config.toml
init_std_up = 0.0208
init_std_down = 0.0
optimizer = "soap_variant"
lr = 0.00703
beta1 = 0.95
grad_clip = 1.0
final_lr_fraction = 0.05
seq_len = 512
dataset = "wikipedia_en"
Each number is 200 + 30 x the weight over its row's rms, rounded and kept within 0 to 999. Layers, rows and columns count from 0. The size before them is the row's rms in percent of the matrix's.

# up: layer 8 MLP up, 256x64, rms 0.272, rows 150-160, columns 0-63
# down: layer 8 MLP down (transposed), 256x64, rms 0.275, rows 150-159, columns 0-63
up150,103,188,145,185,250,172,243,170,203,184,189,184,176,171,239,216,194,174,205,203,158,213,206,200,159,171,200,264,207,200,239,226,193,237,174,244,239,178,225,165,181,190,143,173,227,169,195,223,240,250,161,174,167,213,231,189,217,150,176,238,158,202,175,241,178
down150,100,192,143,249,225,167,192,211,203,162,152,209,221,238,184,162,159,174,191,234,187,239,233,202,211,178,203,194,193,178,188,198,262,194,178,190,185,214,198,187,177,193,211,172,195,241,246,174,157,254,210,192,222,154,180,195,151,291,210,191,243,149,181,215,193
up151,107,139,204,182,237,218,239,207,132,184,190,179,201,164,224,200,194,183,266,234,195,263,163,200,166,206,202,191,166,240,233,214,233,149,162,186,223,202,250,189,170,227,220,185,225,217,225,200,197,203,140,225,202,177,171,190,179,191,232,235,154,179,167,154,195
down151,114,235,233,191,188,215,161,176,225,174,215,199,184,245,214,200,159,177,147,171,211,151,214,201,200,183,180,220,135,147,150,180,192,224,225,180,185,198,205,202,219,207,196,188,169,168,168,184,146,178,201,160,181,230,151,218,123,236,208,203,259,215,226,190,149
up152,102,192,204,145,168,188,212,220,159,192,166,198,220,217,228,206,189,216,162,195,232,193,214,213,177,219,220,159,142,207,239,209,204,189,249,258,241,214,195,272,205,180,153,135,210,228,179,207,208,177,246,207,201,176,171,201,161,255,192,213,152,214,209,171,257
down152,104,203,267,166,177,243,140,223,251,183,217,202,183,215,165,233,202,192,218,230,169,240,197,215,172,207,203,201,210,210,141,235,163,194,220,133,212,228,187,145,245,163,223,224,198,201,185,182,155,195,179,163,220,231,228,233,171,206,189,168,212,212,257,198,163
up153,101,240,209,189,205,158,212,212,185,203,226,190,196,179,224,236,181,239,174,177,246,246,263,205,227,219,173,168,192,204,177,195,191,176,239,199,188,225,202,225,159,181,136,195,204,178,213,213,211,162,223,178,162,266,205,246,158,170,280,219,171,235,197,232,243
down153,105,197,163,258,169,174,211,194,187,172,185,201,262,187,245,244,212,215,228,217,248,192,205,249,244,192,181,206,222,180,190,243,212,211,222,170,189,254,147,198,234,153,248,241,186,207,195,249,238,147,199,173,183,181,209,198,215,167,196,190,182,223,172,171,140
up154,112,172,185,214,177,149,220,201,179,168,191,216,128,174,235,241,206,148,141,185,217,148,192,222,187,243,164,197,180,224,221,224,176,214,179,144,180,186,208,261,265,241,223,185,161,223,217,200,164,203,192,233,187,216,244,192,193,207,180,232,202,241,205,222,226
down154,112,189,212,145,169,163,231,181,228,184,189,165,188,192,209,252,245,223,137,223,212,191,152,214,219,235,177,211,195,208,248,180,167,204,224,171,172,221,214,175,199,198,203,254,196,212,140,196,189,188,181,194,240,183,195,260,219,195,228,205,197,248,237,225,114
up155,109,241,213,216,246,191,251,185,222,211,198,217,214,165,186,206,147,229,161,189,217,133,157,163,209,207,257,178,254,238,157,192,183,212,206,224,236,183,217,167,186,234,244,224,228,201,208,245,203,213,222,231,176,211,202,184,173,162,221,149,221,251,219,242,174
down155,111,230,195,234,236,142,208,221,227,192,202,182,230,173,181,128,226,192,199,225,163,217,188,222,154,173,176,186,175,203,206,193,234,211,213,190,158,244,266,172,185,178,234,191,180,168,184,238,229,187,254,233,170,218,178,194,221,194,202,259,266,161,167,194,232
up156,095,234,258,164,212,175,257,213,223,202,209,193,180,199,201,230,194,223,201,220,148,158,218,211,218,156,140,178,186,170,149,222,191,179,222,194,170,198,194,232,254,248,139,190,193,218,158,180,229,248,154,174,174,176,204,220,217,211,219,233,201,190,175,200,268
down156,100,214,198,198,186,233,249,228,247,179,228,209,180,188,148,196,178,167,211,242,182,129,198,205,172,151,195,186,214,180,209,190,187,212,224,200,155,201,225,203,144,256,244,199,189,183,173,261,224,209,233,206,232,187,159,231,234,198,247,270,246,200,213,191,217
up157,097,225,182,200,189,216,216,156,222,201,252,251,173,237,205,229,198,201,208,191,230,208,214,170,230,227,135,221,193,187,143,221,199,188,180,207,225,155,199,200,189,227,175,223,173,268,192,258,218,193,176,178,199,235,163,255,179,256,204,136,216,197,216,261,204
down157,107,152,216,163,213,166,243,233,206,277,214,199,214,186,222,208,197,201,183,134,216,192,207,191,212,265,192,256,194,197,150,171,214,150,202,179,195,171,154,178,210,196,207,162,157,224,219,235,183,189,180,192,213,166,186,213,238,223,231,145,160,255,217,208,223
up158,085,132,180,198,187,210,157,155,230,239,206,195,171,182,151,165,207,202,235,196,217,177,218,214,226,191,205,206,162,202,229,188,142,235,238,189,177,206,185,230,188,255,153,148,216,233,189,188,168,198,210,156,208,237,117,161,217,192,210,169,168,209,193,199,247
down158,081,141,184,222,204,182,244,206,197,175,219,220,210,267,205,206,227,202,175,180,170,181,147,258,149,206,234,228,200,205,217,193,221,169,192,227,220,196,225,246,216,181,217,258,171,190,220,205,258,189,175,225,209,177,203,160,213,199,263,215,220,110,213,196,194
up159,094,217,222,212,243,199,182,220,226,210,187,222,184,175,168,222,206,167,211,201,194,151,219,143,142,183,192,168,162,173,223,217,209,257,162,240,220,197,191,275,227,133,219,191,197,223,167,169,211,134,263,179,187,213,169,219,163,207,212,226,232,193,207,222,206
down159,092,195,200,174,251,130,155,136,199,187,182,199,191,164,204,182,225,222,188,217,221,198,203,187,208,188,217,197,188,174,158,150,165,177,175,202,169,216,176,208,187,142,257,224,188,230,267,223,195,226,186,197,246,124,197,202,207,226,195,181,149,194,251,219,210
up160,102,180,189,164,240,235,240,198,205,185,211,212,206,188,267,271,182,217,127,211,147,179,152,220,184,177,174,238,238,200,198,203,216,230,174,164,172,196,224,243,194,143,194,198,218,151,203,244,219,187,200,144,214,196,229,199,184,249,214,195,231,182,199,209,168